From a checkpoint of a small transformer trained on Wikipedia: value residuals.
Each number is 128 + 24 x the weight over its row's rms, rounded and kept within 0 to 255. Layers, rows and columns count from 0. The size above them is the row's rms in percent of the matrix's.

# layer 2 attention value, 96x96, rms 0.16, rows 4-20, columns 0-95
size [ 91  93  85  95 105 108 108 105  91  85  92  96  96 102  96 110  85]
[[134 164 129  95 147  91 162 135 135 156 115  96  91 130 139 131  96 151  95 114 142  97 128 147 156 117 106 120 152 146 110 174 178 105 127 130 101 122  95  87 125 137 125 138 148 115 147 157 129 168 113 144 150 100 154 145 139 168 144 102 113  93 142 138 157  93 112 127 138 107 120  70 151 121 150 141 136 130 129 176  92 143  92 152 156 171 166 121 142 105 153 138 133 118 107 158]
 [139 116 137 199 123 140  91 149 118 130 150 172 156 173 134 147 127 128 102 132 136 140 104 112 171 109 119 150 152 108 122  74 106  81 119 137 152 120 139 151 110 130 114 110 133 157 188 159 145 130 178 126 140 168 134 147 152 113  88 138  99 160 113 137 159 134 141 107 103 129 116 173 122 151 117  97 117 124  90 118 103  93 119 117 166 118 103 133 131 125 133 154 128 120  99 130]
 [108 148 152 141 163  84 136 102 177  87 131 149 131  82  90 129  72 113 115 113 130 159 148 125 142 109 132  91 114 147 122 143 132 163 120  97 134 136 160 158  80 117 119 119 125 155 137 187 144  80 101 134 123 153 126 149 185 150 114 102 124 121 128 159 180 156 141 137 149 105 141 127 112 139 119 143 147 128 138 140 153 119 119 129 137  98 165 122 144  97 127 130 152 128  95 148]
 [ 61 110 123 176 147 115  93 169 103 176  90 110 127 137 143 123 143 137 144 153 117 139 128 141 147 123 109 129 125 138 131 169 160 100 134 151 144 153 105 141 146 123 131 135 100 102  57 131 119 134 150 132 153 135 140 147  94  95 122 156 122 184 143 146  98 146  95 116 156 132 141 121 100 115 125  99 144 153  94 142 128  89  91 121  96 106 139 127 131  94 140 141 111 114 164 155]
 [101 134 115 156 159 134 144 170  94  87 112 129 139 143 155 145 105 109 157 101 125 150  85 159 168 132 167 121 143 144 137 173 153  91 161  92  87 144 165 150 194 103 129 143 117 130  61 162 155 126  94 137 152 118 133 138 104 147  96 149 124 146 122 112 149 108 109 118 143 127 121  95 111 112 139 135 127 142 145 125 142 112 129 145 118 108 152 127 113 133 120  87 126 112 138  88]
 [190 111 140 151 136 124 140 139 120 137  99 120  75 158 126 125 197 148 138 129 148 104 113 112 123 113 128 141 140 121  96 136 140  66  88 115 136 136 151  79 128 128 131 122 144  87 102  94 112 131 148 130 142 130 135 121 176 132  92 100 125 109 138 126  90 104 133 132 104 157  98  84 152 138 145 142 110 138 111 125 144 135  90 116 154 114 135 104 109  74  98 118 146  83 121 122]
 [171 160 155 109  88 141 126 143 111 102 180 106 153 179 129 123 133 124 110 128 132 144 160 125 125 128 112 127 148 135 108 121 100 130 128 117 131 143 160 106  42 129 129 135 140  97 142 174 152  85 148 144 103 144 142 162 178  93 129 135 106  94 121 143 101 140 124 132 137 119  91 154  99 138 153 124 112 136 124  93  83 113 107 129 135  91  85 147 115 139 154 143 120 116 128 157]
 [145 126 143 138 109 147  89 182 140 160 154 159 126 184 128  80 131 121 140  94  94 109 145 128 173 117 163 139 109 124 130 100  86 169 127 144 148 124 143 111 114 100 129 121 113  90  75 153 110 106  96 122 155 128 149 162 128 186 143 138 108 120 109 106 137 127 126 130 140 143  93 131 137 108 131  83 137 120 141  83 126  98  99 137 146 118 152 144 133 136  97 102 139  89 104 114]
 [153 163 148 109 127 126 122  90 115 175 137  84 141 111 171 133 134 142 177 114  96 102 140 106 154 150 110 117 126 133 123 106 110  81 149 138 154 121 119 138 116  87 142 110 130 193 121  80 120 117 144 119 119 175 157  93  98 108 136 127 147 136 137 129 110 115 112 128 106 151 108 140 108 126 116 121 148 118  96  92 143 122 131 123 137 127  92 169 142 119 177  99  81  78 126 142]
 [ 91 139 146 102 145 126 190 104 156 116 161 175 121 134 123  96 117 138  93 127 132 146  83 128 140 121  95 177 148 127 101 102 104 134 114 123 120 144 161 110  59 130 129 121 103 186 107 157 123 102  93 137 124 167 156 124 158 109 109 124 107 150 109 118 151 103 121 108 120 125 175 133 114 112 139 112 125 122 150 152 134 126 144 131 145  90  99 175 124 124 129 135 141 173 131 133]
 [102 133 121  78 177 109 128 157 154 153 148 132 155 111 145 119 147 139 135 119 108 122 100 132 124 122 125 111 125 152 132  98 112  90 145 119  94  99 199 173 127 140 123 127 106 145 132 105 107 161 116 123 134 164 145  84  95  98 125 125 137 112 117 148 129 107 138 149 143 118 185  90 111 143 121 112 112 121 124 169 121 121 124 129 134  93  98 157 101  66  72 109 115 125 150 115]
 [ 82  98 140 170 102 159 154 124 123 170 146 161 163 136 120  85 141 153  93 131  92  86 103 133 140 132 105 108 117 120 139 134 124 165 157 137 138 135  92 124 135 134 117 107  77 125  75 127 104  93  96 107 121 110 155 160 118 126 185 144 127  97 124 105 116 160 116 132 148 133 158 144 133 131 143  97 138 115 129 166 152 128 148 144 162 111 124 157 111 130 117 107 115 166 168 104]
 [183 109 131 138 120 109 100 126  91 151 198 111 111 114 136 117 121 108  84 152 129 119 149 119 155 122 125 162 146 118  97 178 111 146 171 136 138 134 194 144  93 104 117 132 136  98 146 136 147 142 199 129 136 132 107 130 102 144 110 155 119 148 134 131 105  87 138 168 163 142  95 146 107 132 112 152 103 137 137 130 138 146 102 128  86 127 123 157 143 139 128 138 111 108 106 133]
 [110 176 173 116 120 155 145 111 137 130 174 168 172 173 123 126 160 150 162 133 142 155 137 117 136 127 137 113 128 123  91  80 100 127 105 114 138 133  94 161 101 137 140 125 140 180 160 194 118 145 154 144 134 163 120 104 144 193 111 143 132 148 123 119 118 101 108 137 161 123  99 134 131 121 140 113 153 124 136 101 127 108 121 115 124  74 128 119 111 123 128 115 128  91 110  99]
 [165 158 131 104 160 144 142 137 156 155 132 112 142 159 149  99 156 146  94 138 159 141 129 130 175 122 148 129 141 125 139 123 113 115 134 136 119 127 136  84  48 109 123  97 151 185 130 111 133  90 130 100 135 145 135 121 161 158 139 127 133 163 138 141 124 101 150 136 109 166  85 135 116  97 132  92 150 139 119 105 131 109 110 131 136  80 161 103 146 119 160 183 142 166 127 120]
 [147 112  83 159 138 106 107 133 107 132 109 144 132  76 127 174  52 138 139 135 139  98 149 121 145 115 103 138 109 123 128 139 102  86 103 135 183 123 145  94 123 172 115 118 137 112 116  69 120 181 147 130 133 117 153 155 103 106  63 108 142 112 136 119 124 143 143 124 143 147 118 114 136 147 115 118 114 118 101 146 154 122 164 128 160 130 140 150 146 110 112  85 102 132 123 135]
 [145 102 142 137 149  88 136 110 169 135 126 132 105  78 149 135 159 140 128 113 166 143 128 141 154 109 163 169 146 142 134 143 103 110 123  81  87 127 136 132 123 127 120 119 148 112 102 161 147 107  72 142 166 132 101 111 147 183  72 131 108 153 139 109 124 148 140 127 127  83 135 101 136 128 161 144 138 119 141  78 161 119 113 131 149 149 178 132 124 114 102 133 126 102  98  92]]
# layer 2 attention output (transposed), 96x96, rms 0.315, rows 4-19, columns 0-95
size [111 107 113 105 112 108  98 103 103 100  94 109 109 104 103 102]
[[130 114 173 150 102 125 119 119 134 114 118  99 135 142 143 117 111  56 128 106  98 127 119 150 125 110 119 173 100 102 118 160 100 128 171 105 143 131 168 179 120 126 111 130 160 155 125 116 133 155 163 163 117 124 118 133 116 138 142 151 154 111  88 113 116 111 143 157 123 135 121 144 118 106 119  96 122 131 101 155 177  94 136  71 107  65  99 132 117 148 109 113 139 101  92 128]
 [106 125 138  81 143 156 142 129 134 144 142 123 109 142 100 121 100 122 136 135 135 146 144 149 101 167 120 120 103 155 188 117 145 176 171 145 119 160  80 137 145 112 184 143 136 135 123 148 132 140 103 101 119  96 117 139 132 145 133  89 129 112 133 125 137 140 118 162 125 132 136  77 155 117 167 137 119 164 193 128 169 158 110 129 106 130 118 127 188 134 158 140 115 164 140 143]
 [143 148 146 125  83 108 149 169 123 140 143 157 143 179 128 142 154 140  84 125 109 118 148 136 127 155 110 192  86 159  96 120  97 108 119 117 169 107 125 122 144 121 109 115 135 128 112 115 118 148 149  73 121 126 125 115 146 133 153 165 133 106 145  93  56  97 144 131 134 185 135 119 163 140 173  98 132 100 150 123 100 103 136 123 148 119 109 127 126 122 140 122 149 139 141 102]
 [151  97  90 136 141 144 144 113 113 117 122  89 136 118 101 113 110 109 150  78 165 102 125 148 154 140 142 125 105 127 120 132 123 141  99 152 144 122 121  88 135 123 148 143 152 102 157 123 114 156  98 166 108  99 120 114 146 157 155  99 165 108  95 141 148 153 161 129  64 164 132 111 130 116 148 126 130  65 119 142 146 140  94 103 152 114  89  99  99 157  91 121  88 152 137 111]
 [120 118 126 151 115 160 119 114 143 118  97 169 138 122  90 138 141 108  81 103 127  98 133  84 111 132  68 136 152 143 119 118 129 122 151 151 149 162 139 101 110 141  81 149 115 139 138 121 129 141 138 120 102  84 143 117 175 107 103  72 134 103 104 144  91 151 109 139 118  67 103 133 155 136 108 107 122 117  79 157 123 130 156 127 174 107 137 107 150 125 167 145 139 124 106 144]
 [142 108 146 137 140 152  76 123 108 140 142 108 147 108 149 128  81 128 131 162 137 128 123 140 127 119 152 137 104 109 101 140  69 171 116  93 167 143 102  91 123 142 132 141 111 131 105 107 153 140 157 125 109  83 100  94 116 151 134 118 162 123 130 170 130 152 154 136 156  75 149 176 148 116 138 114  92 122 107  95 144 137  97 139 133 146 110 175 166 108 134  99 146 159 150 146]
 [ 97 159 166 136 105 103 159 133 165 133  96 142 119 101  89  88 146 174  87 161 112 102 121 135 149 140 123 139 108 117 136  87 138 162 134 121 145 139 140 156 165 152 145 110 105 101 133 138  81 148  90 131 134 172 115  84 101 134 106 133 150 143 132  87 129 152 163 121 136 139 165 121 112 137  71 105  82 109 144 115 115 150 108 141 140 144 130 118 114 111 135 112 124 102  93 102]
 [109 134 123 128  95 121 105 149 115 113  73 124 146 119 111 189 120 120 130 142 171 107 139 135 126 134 104 128 110 155  84 129 168 157 140  98 150 113  90 139 125 158 144 145 121 138 130 136 134 130 105 158  80 139  79 109 125 121 132 167 144 111 180 166  95 140 110  88 128 106 134 160 123  89 119 120 128 124  75 150 125 136 152 134 108 168 114 119 151 116 188 147 114 151 115 137]
 [103  79  98 133 114 121 121 117 134 106 126 120 110 175  76 139  88 101 134 118 129 118 131 168 166  97 101 144 115 114 125 151 156 143 106 109 139 135 119 120 114 122 116 108  78 117 122 159 127 116 118 146 186 117 148 147 128 132 149 156 102 110 103 158 150 159 134 102 134 113  94 138 136 148 138 118  87 128 105 206 146 105 107  98 113 149 129 146 105 100 149 160 151 152 168 131]
 [115 151 146 112 131  85 146 139 137 129  78 108 178 162 126 160 143 139 121 144 115 126 103 145 177 144 139 159 166 151 137 134 127 133 152 121 110 129 135 126 158 147 169  96 142 137 107  94 155 104 100  94 103 110 114 124 135 166 110 119 145 125 140 118 149 106 114 182 162 121  81 123 112 127 111 156 138 112 180 137 110  60 140 141 138 148 169 133 104 141 102  98 102 125 108 119]
 [164 113 116 113 101 116 128 104 149 127 117 121 113 117 173 151 124  82 123 141 139 104 118 148 140 163  97  96 124 104 137 119 156 118 156 128 157 107  95  95  82 140  90 129 103 138 157 168 139 105 143 139 148 134 158 146 194 111 125 147 132 140 120 145 138 110 140 155 114 103  58 139 154 149 156 130 110 110 123  90  95 152 131 125 125 154 145 123 115 138 108 103 116  72  87 106]
 [120 148 133  95 119  81 129 167 120 133 138 138 125 143 113 147 114  81 129 151 176 119 110 107 110 121 172 120 100 137 117 105 161 154 144 126 130  77 175 127 123 154 137 127 143  88 120  90 123 156  92 157 146 145 102  86 133 108 120  88 152 166 133 141 118 110 121 103 138 117  90 144  95 128 104 145 136 127 116  99 107  80 100 126 159 122 157 123  77 156 156 123 118 119 154 163]
 [ 94 164 153 141 115 144 101 133 131 121 113 111 178 115 118  94 121 152 144  69 125 157  96 151 146 107 128  94 146 123 136 144 121 109  92 121 105 141 102 176 187 146 165  95  62 136 157 144 111 128 111 115 151 174 158 131  88 125 134 102 157 106 121 133 126 156 109 129 112 108 155  89 154 116 116 146 159 152 135 147 136 107 151 134 125 136 115 118 131 112 116  92 145 137 113  97]
 [ 94 161 138 120 124 102 142 158 115 126 105 104 100 105  86 146  91 130 129 160 125 127 151 114 128 150 105 112  96 129 106 129 180 124 146 149 149 152 180 104 116 106 119 146 149 141 116 119 171 127  97 122 117 106  85 121 128 112 104  80 108  99 149 151 164 126 133 109 132 154 131 105 144 107 142 170 102 165 107 164 151 167 138 141 126 138 121 118 197 107 131  79 133 108 110 118]
 [108 113 150 149  94 125 104 133 129 135 127 128 182 123  74 144 126  99 139 125 105 148  72 121 104 110 173 145  88 123 108 103 144 120 133 154 148 171 132 170 164 115 151 146 122 171 134 174 127 122 160 126 101 124 131 107 109  91 115 143  59 119  98 133 164 131  99 135 152 110 128 118 135 159 124 146 121 165 163 169 117 136  94 121 135 140 124 133 101 124 125 108  91 131 128 143]
 [155 141 127 141 131 151  80 104  88 147 141  80  85 145 111 125 127 113 128 108 133 140 136 140 131 102 145  98 111 139 131 102 165 151 114 102 100 120  94 144 143  91 116  98 114 113 162  78 131 111 130 103 152 160 118 114 149  94 168 134 153 121 131 109 118 134 139 158 152 102  95 148 119 141 114 120 164 119 151 133 156 117 111 152 103 148  65 154 128 154 109 126 201 134 157 131]]